Part of a small language model's weights: 8 layers, local attention windows.
Each number is 50 + 12 x the weight over the matrix's rms, rounded and kept within 0 to 99. Layers, rows and columns count from 0.

# layer 5 attention output, 64x128, rms 0.104, rows 0-54, columns 0-127
49 58 52 56 62 55 48 56 46 27 55 66 47 36 63 48 51 58 44 54 51 48 72 28 61 62 27 58 43 47 81 44 43 42 44 48 52 61 54 48 74 47 49 61 42 46 65 49 63 46 35 55 48 38 63 53 45 78 46 58 40 37 67 29 42 58 58 42 43 57 43 42 63 35 37 52 52 43 46 41 59 49 54 43 35 45 36 30 44 44 76 28 58 63 36 59 51 48 68 53 53 54 56 46 29 69 51 19 66 58 42 52 49 63 52 42 52 68 44 47 44 49 66 30 58 51 20 89
39 46 28 46 50 49 40 58 56 37 68 39 61 46 69 36 36 65 63 49 62 53 37 45 57 69 71 51 29 27 54 29 60 65 47 42 36 56 35 52 93 41 46 53 43 61 50 58 51 34 42 49 53 55 42 48 51 51 51 37 51 49 56 55 72 55 58 69 41 46 48 54 36 57 42 54 42 63 30 56 50 50 39 57 46 41 61 44 56 43 22 43 74 69 44 69 38 56 36 45 45 44 54 51 20 39 45 54 70 54 51 56 49 65 75 54 46 43 64 62 56 34 45 65 32 51 50 41
62 39 54 28 61 39 42 54 65 39 55 49 46 38 21 39 74 38 59 42 25 25 64 65 33 53 60 14 40 46 39 41 30 48 50 70 69 36 48 49 50 41 55 45 32 39 54 48 65 55 49 63 72 48 51 61 43 82 40 62 53 42 60 48 38 67 53 47 51 62 46 45 42 45 54 52 50 49 61 32 35 67 57 62 65 65 75 43 43 50 51 52 68 48 59 58 63 65 44 54 36 56 47 34 56 49 43 45 56 58 63 43 41 50 48 28 33 46 54 64 71 40 64 48 58 37 41 67
47 43 56 64 32 50 56 68 71 52 69 26 50 45 76 65 52 52 48 56 56 73 39 50 58 59 45 56 30 29 35 51 44 46 42 43 43 49 19 52 40 50 44 52 44 69 43 48 52 32 43 48 40 41 58 50 49 55 29 34 55 26 47 38 38 55 43 41 56 47 45 42 42 55 39 60 42 53 31 44 27 51 50 46 50 39 56 66 47 38 65 45 58 52 38 37 41 58 53 44 34 50 71 43 64 55 74 54 53 40 46 42 52 60 46 39 53 68 51 38 51 31 73 45 40 48 35 48
51 63 51 43 60 51 27 62 56 55 35 49 49 33 58 42 61 52 70 61 42 54 67 68 59 57 38 42 38 44 49 40 56 39 34 51 25 24 56 44 45 29 60 31 70 54 34 12 53 52 48 55 40 38 41 46 54 67 51 57 41 45 53 64 44 37 37 56 41 50 50 52 44 33 58 43 52 58 43 50 49 53 33 40 62 52 49 43 33 44 58 45 62 66 59 47 54 67 59 51 73 59 43 54 43 67 37 47 23 37 55 68 49 47 55 33 66 49 59 59 44 43 29 26 64 45 58 44
53 40 56 50 26 42 44 56 58 47 64 49 60 60 60 37 71 64 30 54 35 71 46 44 42 70 48 71 26 57 45 39 51 60 45 51 43 51 60 64 56 39 53 45 57 70 69 53 45 40 41 46 46 58 42 45 27 50 40 41 45 51 50 32 51 54 37 48 52 45 51 47 45 44 50 61 41 45 54 66 35 38 64 55 44 44 43 45 60 37 58 42 82 52 48 60 50 57 45 46 43 65 40 60 48 50 68 64 49 37 25 52 53 48 43 48 43 59 73 40 66 46 34 48 35 54 45 55
39 28 34 20 49 55 66 62 76 49 68 21 47 53 30 52 35 32 37 58 59 42 33 55 38 51 78 30 57 45 37 34 75 47 36 45 52 32 24 51 31 28 24 44 53 71 46 40 50 60 54 71 46 45 41 57 48 47 49 25 62 57 40 48 41 71 43 56 25 50 28 41 37 49 58 70 43 47 56 56 58 57 72 59 53 52 70 63 40 48 27 54 52 29 51 55 25 66 59 66 20 61 57 41 50 50 57 44 54 49 55 57 61 38 45 44 56 38 65 53 50 54 42 69 49 24 39 33
53 69 51 55 41 58 32 56 49 40 36 68 41 57 59 41 52 51 52 49 50 45 61 49 43 43 58 62 44 57 62 56 60 68 49 55 56 42 55 59 63 50 53 59 54 58 46 50 42 23 57 47 60 40 37 49 32 40 35 59 61 63 50 46 45 39 44 39 43 45 57 31 45 49 66 22 62 60 41 33 29 48 62 64 37 62 46 58 45 64 24 50 67 40 53 55 37 50 53 51 29 62 34 29 33 45 55 49 58 40 41 42 51 57 34 44 53 50 49 54 77 55 74 49 37 26 38 37
47 54 47 51 45 34 25 54 40 40 73 71 62 58 43 44 36 65 45 52 63 58 29 46 75 46 38 45 44 59 54 58 41 18 62 50 42 76 48 61 43 50 67 42 71 28 51 61 56 43 54 30 54 66 25 37 63 37 59 56 35 55 55 49 71 49 42 63 48 66 44 53 71 67 31 56 52 42 43 57 42 47 44 34 59 27 60 66 43 35 59 46 50 51 50 43 34 49 63 50 66 34 47 70 72 59 57 65 38 50 52 23 51 59 57 52 35 33 51 47 53 53 39 72 49 50 43 52
59 29 59 53 42 51 56 51 60 54 64 21 29 60 64 53 61 65 42 57 62 58 47 42 52 40 47 71 06 66 54 56 56 58 38 52 69 35 47 46 59 71 70 43 26 54 58 61 44 30 39 69 21 44 35 47 61 48 50 74 25 36 67 45 44 69 58 47 48 42 41 36 51 36 40 69 67 27 34 36 56 62 41 35 41 53 65 44 49 63 52 54 76 36 35 53 69 46 29 38 36 62 56 54 49 36 37 51 78 42 55 34 44 41 44 44 74 66 38 64 26 48 58 38 69 89 48 67
49 58 21 53 50 45 57 50 54 35 34 45 10 47 82 57 60 51 60 44 70 39 52 35 30 50 59 71 38 48 32 40 43 30 37 65 54 69 52 67 61 38 37 55 65 58 52 75 41 46 63 51 49 80 56 62 62 58 46 49 64 47 55 41 42 47 57 54 39 55 61 44 53 58 63 52 70 34 29 54 55 52 32 36 48 49 39 42 56 46 42 30 50 48 50 50 59 62 66 25 32 49 44 34 39 49 53 49 41 56 62 57 52 45 46 58 51 43 48 37 35 45 53 59 45 64 56 69
32 58 47 68 41 49 65 43 52 65 56 54 44 33 46 63 27 59 63 39 30 23 29 48 20 82 34 49 65 55 74 36 46 56 36 34 46 48 28 58 96 61 55 77 38 51 45 36 67 41 49 59 72 50 33 39 36 56 51 34 44 53 35 52 70 42 49 48 74 48 52 51 48 61 26 44 63 55 47 39 49 42 41 79 33 56 69 74 75 38 43 65 35 57 38 70 52 54 44 46 43 43 61 50 41 25 46 47 77 45 53 46 31 54 61 55 33 46 59 69 65 45 64 66 61 38 69 30
67 19 54 52 71 50 28 31 33 26 02 60 62 53 69 43 44 39 41 41 51 25 68 47 48 69 59 57 71 38 38 38 24 44 45 60 65 72 67 45 63 52 31 52 68 44 48 88 63 46 53 31 65 50 70 74 25 47 46 43 60 53 61 44 37 60 43 56 43 49 56 69 56 63 81 57 42 41 26 57 57 61 41 54 48 72 52 54 48 38 52 42 30 59 57 53 54 30 58 39 49 43 40 64 37 33 50 65 46 66 64 39 41 55 49 44 43 45 55 39 66 58 35 55 30 69 48 52
43 11 53 39 57 52 38 44 60 26 72 30 51 50 60 61 53 60 55 45 62 46 48 63 51 48 31 52 33 49 53 40 50 39 40 37 54 42 37 76 34 63 56 35 50 69 67 61 71 34 44 63 45 49 33 44 34 59 46 61 32 52 61 17 40 58 48 61 26 53 56 54 47 67 35 60 49 47 57 55 67 48 55 50 51 48 44 40 47 61 75 49 54 53 44 59 42 51 76 59 52 43 47 52 67 50 49 44 34 41 43 27 28 65 48 44 55 59 63 41 61 59 44 45 67 46 43 67
26 35 55 51 34 46 44 46 62 53 46 64 58 56 65 38 35 44 70 47 67 41 60 48 53 77 55 50 49 46 52 61 69 61 39 52 55 43 50 40 49 38 48 48 35 60 63 57 52 39 56 47 36 35 70 54 65 44 43 60 53 57 47 53 49 65 57 61 61 50 55 49 38 46 52 56 34 58 44 64 43 52 39 67 53 67 59 76 43 43 51 58 56 64 39 37 39 33 48 46 56 60 34 55 47 76 56 50 55 43 39 41 46 63 28 55 65 57 21 61 39 55 37 30 38 40 39 44
58 58 32 37 56 53 48 79 51 41 78 31 51 36 67 20 36 48 78 59 41 57 46 60 37 65 51 49 41 42 47 74 57 20 41 44 68 48 63 41 48 39 39 39 64 45 66 44 57 46 16 66 47 48 26 54 44 49 57 39 41 73 36 47 43 57 60 42 37 57 43 27 40 55 37 41 55 50 27 61 64 60 47 48 62 47 52 43 62 60 46 46 59 60 65 53 40 72 44 47 55 32 43 45 52 56 53 53 27 45 49 55 54 64 68 42 64 54 41 61 49 51 56 59 64 31 51 64
38 54 62 49 54 47 49 45 46 54 53 57 33 47 64 47 38 24 70 34 67 59 49 56 51 73 55 39 34 41 36 51 74 40 40 68 56 58 45 47 48 42 43 71 57 46 51 42 42 34 54 54 59 58 56 73 60 65 41 49 58 46 56 56 62 44 32 72 55 59 44 67 43 60 41 38 60 46 28 68 68 54 39 61 44 37 50 57 61 29 42 59 49 55 28 53 37 62 58 43 48 45 44 54 53 69 53 30 47 59 53 64 53 52 45 49 44 48 42 34 50 34 53 50 27 36 51 65
60 49 40 48 67 42 46 27 56 58 64 57 43 48 25 49 31 42 55 53 46 31 47 69 55 53 58 16 81 69 73 36 72 51 47 57 30 51 56 49 39 75 41 49 43 34 38 30 41 50 56 73 29 43 60 61 55 60 48 52 32 32 61 42 29 50 52 31 40 55 40 85 40 41 47 47 48 61 56 35 39 70 50 55 59 46 62 46 33 37 53 58 42 44 39 51 36 33 58 66 70 64 32 47 43 43 64 57 40 70 47 45 73 44 44 29 50 28 43 33 59 51 51 47 59 33 17 60
66 47 45 52 56 32 54 46 36 22 43 63 59 62 44 38 59 34 74 90 50 57 19 74 48 62 56 72 73 21 62 55 49 30 55 36 64 40 45 54 39 70 69 08 56 39 32 81 37 70 24 75 58 53 45 35 55 39 53 44 48 61 53 15 38 60 59 52 47 40 56 55 53 49 52 37 40 51 77 61 23 29 56 32 29 37 56 31 19 50 50 39 32 70 35 47 54 40 60 69 50 51 47 46 69 46 42 67 51 67 58 25 51 52 58 42 48 66 52 40 42 70 63 60 36 44 45 58
58 08 74 52 62 60 33 51 45 40 62 38 59 57 50 31 84 68 54 47 36 57 63 64 62 65 34 41 38 52 51 43 55 69 39 45 44 48 43 53 90 52 49 41 57 30 43 30 74 58 73 41 42 65 53 41 40 62 48 53 41 58 60 39 43 77 45 51 54 33 55 44 54 43 51 66 62 51 42 51 32 48 51 49 56 37 44 23 48 63 52 58 51 49 57 59 42 40 64 51 51 62 52 48 24 65 35 55 45 72 45 70 43 24 31 51 65 44 40 57 51 47 36 38 58 41 54 65
71 59 34 40 28 53 35 42 61 50 43 56 28 33 52 38 52 48 43 48 58 24 36 43 36 54 48 40 55 48 36 54 29 31 34 57 55 42 63 45 55 47 57 37 46 45 58 55 19 61 59 56 51 57 42 48 77 50 63 42 39 62 68 51 28 33 48 41 61 63 62 61 46 60 28 64 57 49 53 58 45 47 37 49 44 38 58 45 59 43 47 56 48 44 52 29 61 43 60 47 49 73 42 56 56 61 44 51 47 70 39 44 67 62 52 37 49 46 65 41 47 42 50 64 29 46 44 58
46 37 44 42 50 47 37 54 61 42 55 22 28 38 75 34 49 47 51 52 40 33 56 40 51 46 59 63 51 62 39 60 63 46 47 65 39 39 52 44 48 54 33 38 71 48 60 38 49 42 41 51 17 48 52 34 45 39 21 58 62 52 39 67 38 63 52 48 44 41 44 29 32 48 44 52 52 51 32 38 54 58 34 61 62 47 40 62 48 44 63 50 54 52 47 61 50 61 46 32 48 60 40 65 43 47 65 51 28 53 44 48 43 49 50 60 69 38 35 62 75 60 68 47 57 49 61 46
65 70 37 57 43 50 49 42 63 51 47 69 41 43 38 75 37 38 59 46 49 49 54 33 41 42 57 56 80 51 73 59 61 50 56 44 52 29 43 45 39 53 47 40 57 41 38 41 44 49 20 53 73 41 33 61 60 44 43 55 36 57 47 58 42 37 46 49 51 40 55 54 50 56 51 51 56 60 49 25 51 76 49 60 35 37 57 54 56 56 50 60 36 63 39 53 29 48 42 56 48 64 52 64 43 31 60 61 48 61 65 39 39 51 60 60 44 51 59 43 55 67 44 67 47 59 48 37
27 57 27 68 65 60 70 43 58 49 32 28 34 70 53 79 59 55 22 49 65 44 73 30 56 42 64 55 64 69 42 69 48 50 61 18 45 46 43 37 23 30 39 54 63 47 16 35 59 49 30 58 16 49 53 55 55 47 49 45 54 68 35 58 55 51 64 51 41 49 51 36 50 51 72 68 47 39 36 55 50 45 42 57 48 50 49 55 47 36 25 55 33 29 40 52 74 65 57 79 39 62 42 51 69 58 39 54 61 67 68 63 27 13 53 67 57 54 33 62 59 44 46 79 48 66 75 43
62 60 49 51 55 60 77 69 44 53 60 40 39 30 47 59 45 50 55 44 42 62 45 35 59 42 47 60 79 48 38 38 52 36 29 51 49 65 41 66 60 57 44 76 54 64 53 38 46 67 44 58 67 56 53 48 57 66 50 38 33 61 35 72 56 37 58 30 48 51 29 28 50 53 44 59 49 68 57 48 33 53 48 61 54 39 62 53 58 46 47 42 27 42 48 54 40 68 68 43 49 36 59 56 50 51 55 47 54 53 50 59 52 41 52 40 50 42 50 66 44 44 52 55 70 32 43 41
21 52 41 47 63 54 39 43 54 48 50 51 60 47 56 48 44 51 44 34 57 38 47 46 56 47 65 44 47 63 55 40 61 66 50 44 22 51 40 38 47 42 48 55 54 55 40 42 52 51 46 60 42 38 36 39 52 44 41 39 41 56 64 60 56 50 62 54 50 54 63 66 37 50 47 58 46 51 53 38 67 54 53 53 47 52 49 48 43 50 63 51 58 49 52 61 59 50 54 52 73 38 57 38 34 62 41 45 51 66 60 61 45 54 44 56 43 53 55 60 50 46 36 55 48 47 65 48
37 42 65 52 39 55 43 35 29 78 42 45 30 49 55 67 40 59 64 55 25 38 50 76 50 41 55 34 61 51 61 51 43 61 43 38 54 36 39 51 53 47 41 49 47 42 29 21 67 59 48 60 45 42 61 60 47 51 29 52 27 81 38 46 52 52 30 47 64 27 53 45 42 43 59 51 71 56 47 45 42 40 49 54 65 42 35 36 54 65 56 66 52 46 55 60 63 45 50 42 51 39 43 46 51 52 50 37 50 51 56 60 49 39 54 37 58 51 38 49 57 52 47 46 71 21 64 45
57 41 52 39 59 35 38 66 38 55 44 53 48 62 38 27 45 59 47 81 40 28 46 37 42 74 37 56 22 51 69 43 42 40 50 55 63 53 50 55 60 34 49 43 40 22 60 63 55 48 49 18 64 46 60 60 45 41 45 61 50 49 40 44 37 56 54 67 64 59 32 68 70 30 54 50 47 41 36 75 48 43 64 35 58 43 45 50 79 54 58 48 49 59 27 59 54 20 47 52 56 54 59 45 46 59 54 72 46 46 47 50 51 46 60 61 42 58 42 34 54 61 59 43 61 55 60 57
54 63 76 32 49 32 54 61 36 56 49 69 76 58 54 38 60 67 44 61 58 59 50 57 58 64 28 63 60 53 68 53 56 76 43 53 48 37 66 48 80 60 61 57 31 72 60 38 48 56 46 54 53 32 42 37 26 32 53 36 53 68 51 56 51 54 33 67 48 73 58 36 48 53 72 43 40 64 46 63 48 44 50 50 28 66 50 40 63 60 52 33 47 50 44 53 53 60 46 27 55 58 48 43 32 25 61 47 47 36 54 56 40 37 59 49 43 73 54 65 65 51 32 51 44 58 43 51
66 57 46 33 52 40 46 31 40 51 71 40 38 57 47 42 34 31 27 53 57 35 44 43 74 52 66 50 34 45 63 61 22 59 59 48 61 41 67 38 69 52 45 49 27 42 50 27 61 54 30 67 65 51 49 44 43 67 41 61 42 43 50 32 43 42 42 42 55 40 66 61 58 59 44 67 55 32 39 49 46 71 58 60 51 50 67 64 36 36 43 53 78 44 36 46 56 55 28 61 34 66 43 56 37 42 64 45 68 74 62 58 36 35 56 48 45 53 70 47 61 32 44 47 47 57 42 56
44 51 54 42 58 40 67 45 36 37 43 56 59 51 74 36 43 41 48 78 45 56 36 59 28 66 62 64 56 42 67 56 58 50 35 49 61 51 40 59 68 55 34 31 24 73 93 50 38 40 36 36 52 79 86 41 33 52 49 65 41 48 61 20 46 54 60 48 55 42 36 40 44 32 65 42 27 52 50 69 47 44 60 48 64 59 64 45 68 35 60 57 43 59 27 67 41 52 37 28 36 63 46 42 45 49 72 54 63 30 12 37 65 61 48 73 50 51 40 39 55 56 43 28 42 62 33 58
65 57 35 72 51 58 40 37 42 49 50 71 45 67 43 51 36 54 52 66 44 52 53 51 47 51 59 59 31 60 56 50 63 78 62 48 47 68 49 54 52 50 42 52 44 60 30 63 40 37 43 71 44 59 29 59 61 47 38 57 48 43 58 43 36 61 68 43 62 42 45 63 52 43 65 27 46 41 41 50 58 55 68 37 40 47 49 40 43 52 46 39 53 34 44 62 35 34 59 54 50 42 56 48 42 38 54 58 67 48 74 39 54 60 45 29 61 57 60 41 47 48 68 50 64 62 48 58
51 38 46 36 54 60 36 50 55 45 18 65 59 34 44 40 36 49 29 47 51 46 67 33 42 31 57 64 36 40 43 38 76 42 35 43 53 48 33 57 42 48 36 41 61 42 20 32 45 39 67 40 57 43 52 52 45 46 29 49 67 58 50 73 53 73 42 64 45 42 65 49 34 57 58 23 35 55 56 47 81 40 47 54 47 48 35 63 56 55 48 23 67 50 46 56 25 52 68 58 28 48 70 73 43 39 44 58 40 50 47 74 59 31 40 60 48 56 56 54 59 59 65 61 55 34 51 27
62 32 49 33 39 39 46 45 81 49 50 21 46 46 47 50 50 50 46 29 37 55 38 57 51 61 40 46 45 43 58 33 46 31 44 73 61 56 59 38 33 37 64 56 61 50 65 63 41 27 59 54 47 47 47 56 46 38 65 64 55 44 63 64 47 63 33 59 65 61 44 65 17 65 36 46 59 42 49 63 38 50 56 65 56 59 53 58 65 34 51 48 49 52 61 55 35 64 53 41 40 37 33 51 67 33 40 49 44 45 40 46 58 67 51 30 64 50 48 43 46 38 47 31 54 47 26 49
42 37 59 47 52 50 38 40 41 28 46 55 50 69 46 18 67 60 28 32 58 56 77 21 54 69 55 51 55 42 27 39 65 57 47 55 49 63 59 71 66 58 76 80 62 54 44 77 45 33 48 37 53 52 53 35 48 52 61 60 53 47 54 71 51 52 72 67 44 36 48 41 68 53 47 41 37 53 57 78 32 51 48 68 24 53 36 47 34 49 45 58 40 63 49 46 26 55 46 38 42 33 60 51 42 59 48 29 38 50 38 46 50 45 33 42 64 60 64 43 61 54 52 31 33 47 49 44
44 56 58 73 53 27 42 52 52 50 42 61 75 49 48 53 50 54 33 32 62 58 49 75 42 32 50 33 53 55 55 58 43 31 43 60 55 60 42 49 53 44 52 42 63 28 51 35 58 37 66 56 60 46 64 49 37 53 71 67 21 77 71 37 63 47 63 39 48 48 57 29 50 74 43 56 44 37 26 71 29 46 26 69 46 36 39 73 75 54 35 50 29 48 24 60 50 42 41 38 86 55 61 52 58 53 46 44 39 46 61 50 51 29 59 41 50 86 35 74 53 45 42 58 70 64 40 63
62 43 42 34 81 77 61 51 46 36 67 61 71 35 61 49 46 43 54 47 51 63 59 50 54 48 48 33 71 21 57 46 44 27 58 40 60 46 49 55 62 61 66 46 64 66 78 61 52 38 60 33 32 56 65 44 50 50 34 49 57 34 40 44 57 42 40 51 21 51 56 58 56 70 43 40 63 63 62 58 52 45 46 52 47 54 30 61 40 50 55 61 45 62 47 54 46 72 49 52 50 51 40 35 39 53 35 45 29 54 31 37 50 71 50 62 46 37 43 44 43 45 58 24 49 35 54 57
66 50 46 49 52 46 36 64 36 35 44 55 70 60 56 47 48 50 53 53 53 64 48 62 57 51 54 56 36 46 38 36 54 38 45 44 58 60 36 41 55 35 55 38 45 44 59 43 54 56 62 45 57 40 36 64 44 60 44 55 51 43 58 69 44 50 45 58 48 61 32 54 49 57 43 44 41 44 45 42 38 47 51 44 29 36 48 44 74 72 62 42 71 58 67 47 42 60 52 68 50 41 75 41 57 47 42 70 58 49 56 55 53 39 37 33 49 67 59 46 35 35 39 54 51 38 45 43
52 53 50 57 45 39 65 48 74 61 47 64 45 53 41 62 42 52 66 45 36 44 57 49 46 20 44 70 47 43 45 32 51 72 54 45 34 19 71 68 45 81 56 50 50 45 35 44 55 60 46 52 55 48 66 49 44 40 25 59 45 47 46 38 54 40 44 56 51 53 45 57 40 43 64 50 41 61 46 55 56 64 47 61 68 48 53 65 34 74 41 44 74 57 48 49 51 47 32 45 56 62 28 49 49 41 72 38 52 75 61 36 49 30 43 62 43 49 36 29 54 61 47 46 43 42 52 53
52 41 55 67 55 67 53 61 52 49 51 55 93 46 72 59 35 31 50 52 62 69 39 21 64 48 50 65 36 30 40 56 61 53 69 51 51 61 61 75 39 63 65 20 82 49 55 67 16 45 31 52 60 57 59 37 59 37 70 51 29 48 69 39 58 54 39 36 57 18 70 34 66 66 51 53 42 53 46 62 63 41 31 47 57 42 71 71 58 72 43 50 57 62 56 53 36 54 35 30 56 45 57 35 80 39 42 41 49 56 48 34 76 58 60 46 48 61 54 53 26 41 26 49 54 68 39 62
64 62 34 65 33 60 50 23 28 49 52 36 19 52 49 45 39 49 45 45 65 72 47 53 52 48 52 55 31 46 59 63 51 49 46 13 55 60 63 66 65 58 49 68 18 32 54 53 53 43 47 59 59 55 65 53 44 60 75 59 50 49 36 48 40 44 39 21 66 41 57 62 62 64 46 76 73 75 66 60 41 49 52 55 63 33 49 62 44 41 44 54 74 52 37 30 38 36 60 65 33 28 53 39 29 42 55 62 46 59 39 45 40 69 58 44 38 42 48 27 59 44 28 41 57 51 66 40
48 81 76 29 50 58 89 62 70 47 62 57 72 53 45 33 55 37 31 71 39 65 78 39 68 62 57 27 64 37 53 53 33 39 40 35 74 52 49 42 42 48 73 35 64 43 45 47 53 67 38 57 41 44 60 61 49 52 53 57 31 49 21 65 27 37 41 64 67 25 27 56 28 60 49 66 48 52 48 67 41 66 64 42 44 37 35 61 38 32 76 65 37 58 31 67 70 67 41 53 41 44 53 45 59 48 46 48 47 72 56 42 57 34 57 60 56 56 58 28 58 45 49 31 42 55 76 56
62 54 46 38 45 42 38 45 56 50 43 55 43 32 47 53 25 41 59 56 45 37 29 42 58 55 39 39 52 45 57 57 45 37 51 61 60 46 35 54 73 56 59 62 44 42 41 30 41 52 43 46 56 50 44 53 44 56 52 46 52 65 35 56 44 48 54 67 50 61 44 58 54 42 46 60 72 65 44 50 64 45 54 49 60 59 72 58 58 60 49 58 50 55 70 46 49 51 58 46 63 53 47 48 45 48 37 39 50 55 46 54 65 87 64 47 54 31 47 51 62 62 55 59 41 42 62 37
43 52 68 51 42 50 38 60 49 50 49 48 60 56 57 43 58 41 65 51 39 59 55 41 80 61 40 54 46 59 55 63 44 55 44 59 36 43 64 64 59 57 56 74 46 54 49 57 51 53 54 53 54 18 52 55 35 46 56 44 34 48 41 36 63 57 56 53 49 67 69 45 51 46 44 55 50 59 63 51 59 59 49 45 59 59 50 41 48 58 71 52 55 42 52 39 50 69 48 34 68 55 40 37 51 47 45 34 33 40 56 43 34 60 50 39 65 86 56 61 53 54 46 49 66 51 61 64
56 52 50 40 44 45 32 49 44 49 60 51 43 38 66 43 42 58 38 61 53 44 50 61 35 31 66 50 49 46 55 67 31 38 63 52 55 43 63 53 60 72 31 28 35 56 52 40 38 35 38 39 50 41 57 36 58 46 40 35 50 64 62 42 50 30 58 39 38 64 55 36 56 36 58 43 33 45 35 46 53 42 62 33 62 47 52 53 51 55 46 33 69 62 62 41 56 34 71 52 58 56 61 60 34 75 61 51 61 56 44 54 64 44 39 50 51 47 32 58 48 71 62 59 49 40 30 43
65 47 32 44 47 53 53 48 42 56 43 63 51 57 56 39 53 73 47 57 78 57 39 82 57 49 54 52 43 27 53 33 31 33 45 53 58 65 47 47 48 42 39 29 46 43 43 55 43 48 54 64 61 72 47 55 58 57 63 56 54 46 63 36 62 50 32 43 46 50 44 77 45 42 53 14 49 32 43 68 52 46 48 40 62 56 41 30 50 35 28 43 38 50 37 47 55 45 47 54 58 40 48 62 38 44 54 71 31 44 40 47 44 55 46 43 45 53 47 52 36 43 38 33 48 66 55 46
63 41 35 50 40 67 54 46 43 57 25 54 50 41 49 66 55 56 35 39 64 41 56 37 46 44 55 58 71 47 51 52 25 35 59 48 46 70 40 68 48 43 51 63 68 56 40 52 40 54 44 43 53 40 47 60 46 47 60 53 50 42 46 39 45 26 55 60 56 54 46 52 69 54 50 56 64 61 45 56 56 30 40 62 40 59 33 61 55 54 44 51 37 56 58 47 77 57 49 50 49 35 45 53 65 63 36 40 49 49 41 58 67 62 63 59 35 44 54 39 40 40 50 45 42 54 50 31
40 60 49 49 28 57 42 50 74 51 44 66 28 25 49 53 47 56 68 49 60 64 42 27 90 08 49 59 32 56 54 79 49 40 41 75 54 41 37 45 35 59 44 56 54 38 50 31 55 66 81 58 43 66 80 45 59 75 30 70 62 42 20 55 48 46 54 42 75 43 56 47 32 52 49 55 66 59 70 49 29 31 21 51 55 36 43 62 44 76 72 32 57 57 59 48 34 31 73 25 55 69 51 73 63 31 33 67 42 53 48 50 64 49 19 41 54 39 46 46 50 50 60 37 50 63 61 52
45 49 54 32 50 43 62 57 27 58 54 49 60 52 52 39 56 50 63 53 36 50 44 51 43 58 31 65 54 34 48 53 53 40 41 52 47 49 53 41 46 43 30 62 51 51 55 47 58 39 59 37 75 58 61 51 38 54 35 48 52 60 50 40 61 64 47 61 46 54 45 59 54 51 41 43 52 37 49 68 51 44 42 53 66 68 42 61 72 28 66 45 37 56 48 39 55 39 59 36 45 39 47 52 54 38 58 50 48 46 47 66 32 56 65 42 37 61 46 46 64 45 60 57 53 47 71 54
49 61 33 37 40 40 36 34 49 47 67 46 65 38 42 52 23 35 48 48 87 54 54 55 31 53 62 32 44 59 46 56 77 66 53 63 45 49 50 32 47 45 41 42 35 70 49 48 45 51 45 57 26 69 34 46 52 51 59 56 47 44 56 55 37 57 41 58 53 63 57 58 35 60 59 53 49 46 54 50 58 59 51 46 42 51 46 59 68 50 61 55 58 37 65 46 32 46 40 51 60 49 54 63 52 52 57 51 54 53 64 52 46 45 66 59 51 31 47 61 58 36 19 42 50 52 52 41
32 51 57 63 45 44 56 59 45 50 56 49 36 57 48 75 40 55 67 50 58 57 54 55 53 50 64 54 43 70 54 49 66 37 45 39 53 58 53 52 31 54 44 65 55 49 37 72 52 43 67 57 36 40 51 67 50 41 43 34 52 46 51 47 50 35 70 34 52 52 49 40 55 57 53 43 53 53 55 28 57 42 50 56 41 38 49 58 52 48 50 48 67 42 34 45 55 66 58 62 42 47 43 56 56 60 56 47 42 45 57 35 44 75 20 51 56 40 44 42 67 62 69 59 42 54 53 64
44 38 50 46 46 41 47 14 20 59 39 44 52 38 51 51 37 51 48 40 65 69 47 82 39 39 29 46 61 40 50 59 50 41 49 44 69 24 65 47 49 73 84 44 55 16 38 44 31 42 34 57 47 77 54 24 50 42 60 42 40 80 65 41 58 54 58 48 41 51 54 60 65 51 43 41 39 70 49 49 45 31 36 55 63 29 49 40 68 61 44 67 51 44 23 30 53 50 27 51 38 60 49 44 50 54 28 41 49 61 48 53 42 60 67 60 74 55 48 50 53 37 55 67 29 46 57 56
49 61 44 44 55 48 42 52 45 30 39 59 36 56 46 60 50 48 34 54 54 48 53 43 24 34 61 61 57 45 54 39 57 43 43 47 42 58 37 39 63 25 52 64 59 44 33 49 61 61 62 57 46 44 48 41 44 45 53 52 64 64 47 47 49 58 35 46 54 36 62 51 35 55 51 33 45 48 50 34 57 47 61 34 60 45 34 46 67 49 50 49 44 51 46 43 54 42 53 52 35 30 69 52 37 46 49 48 53 55 49 59 38 43 56 64 57 59 34 47 60 56 55 55 56 40 72 42
32 52 33 31 26 40 60 52 42 42 61 51 39 40 52 57 51 48 30 68 47 51 51 36 32 27 72 51 59 70 44 58 53 51 65 54 40 58 54 45 63 37 39 40 46 50 24 55 47 58 31 71 52 68 58 26 58 62 41 38 38 73 44 32 62 61 51 59 62 30 33 42 51 33 51 58 42 58 31 51 53 40 57 40 72 51 49 64 49 63 67 45 59 23 48 42 51 41 40 45 49 52 53 78 51 62 65 35 56 81 71 37 51 44 57 45 47 49 61 51 52 42 74 57 42 33 53 61
56 33 45 25 53 60 49 59 26 46 62 61 55 38 43 36 52 45 51 54 50 44 38 46 75 56 51 53 44 47 52 55 63 56 56 31 41 65 69 56 63 48 39 60 50 68 54 54 66 55 56 58 62 67 62 37 44 62 42 49 56 39 62 29 65 46 42 52 67 52 62 41 65 64 61 50 47 67 61 73 60 49 42 49 46 71 52 52 32 46 36 46 48 43 50 50 48 50 55 51 49 52 32 55 35 25 60 60 53 53 58 62 48 37 49 26 26 41 37 66 59 32 41 45 63 59 39 60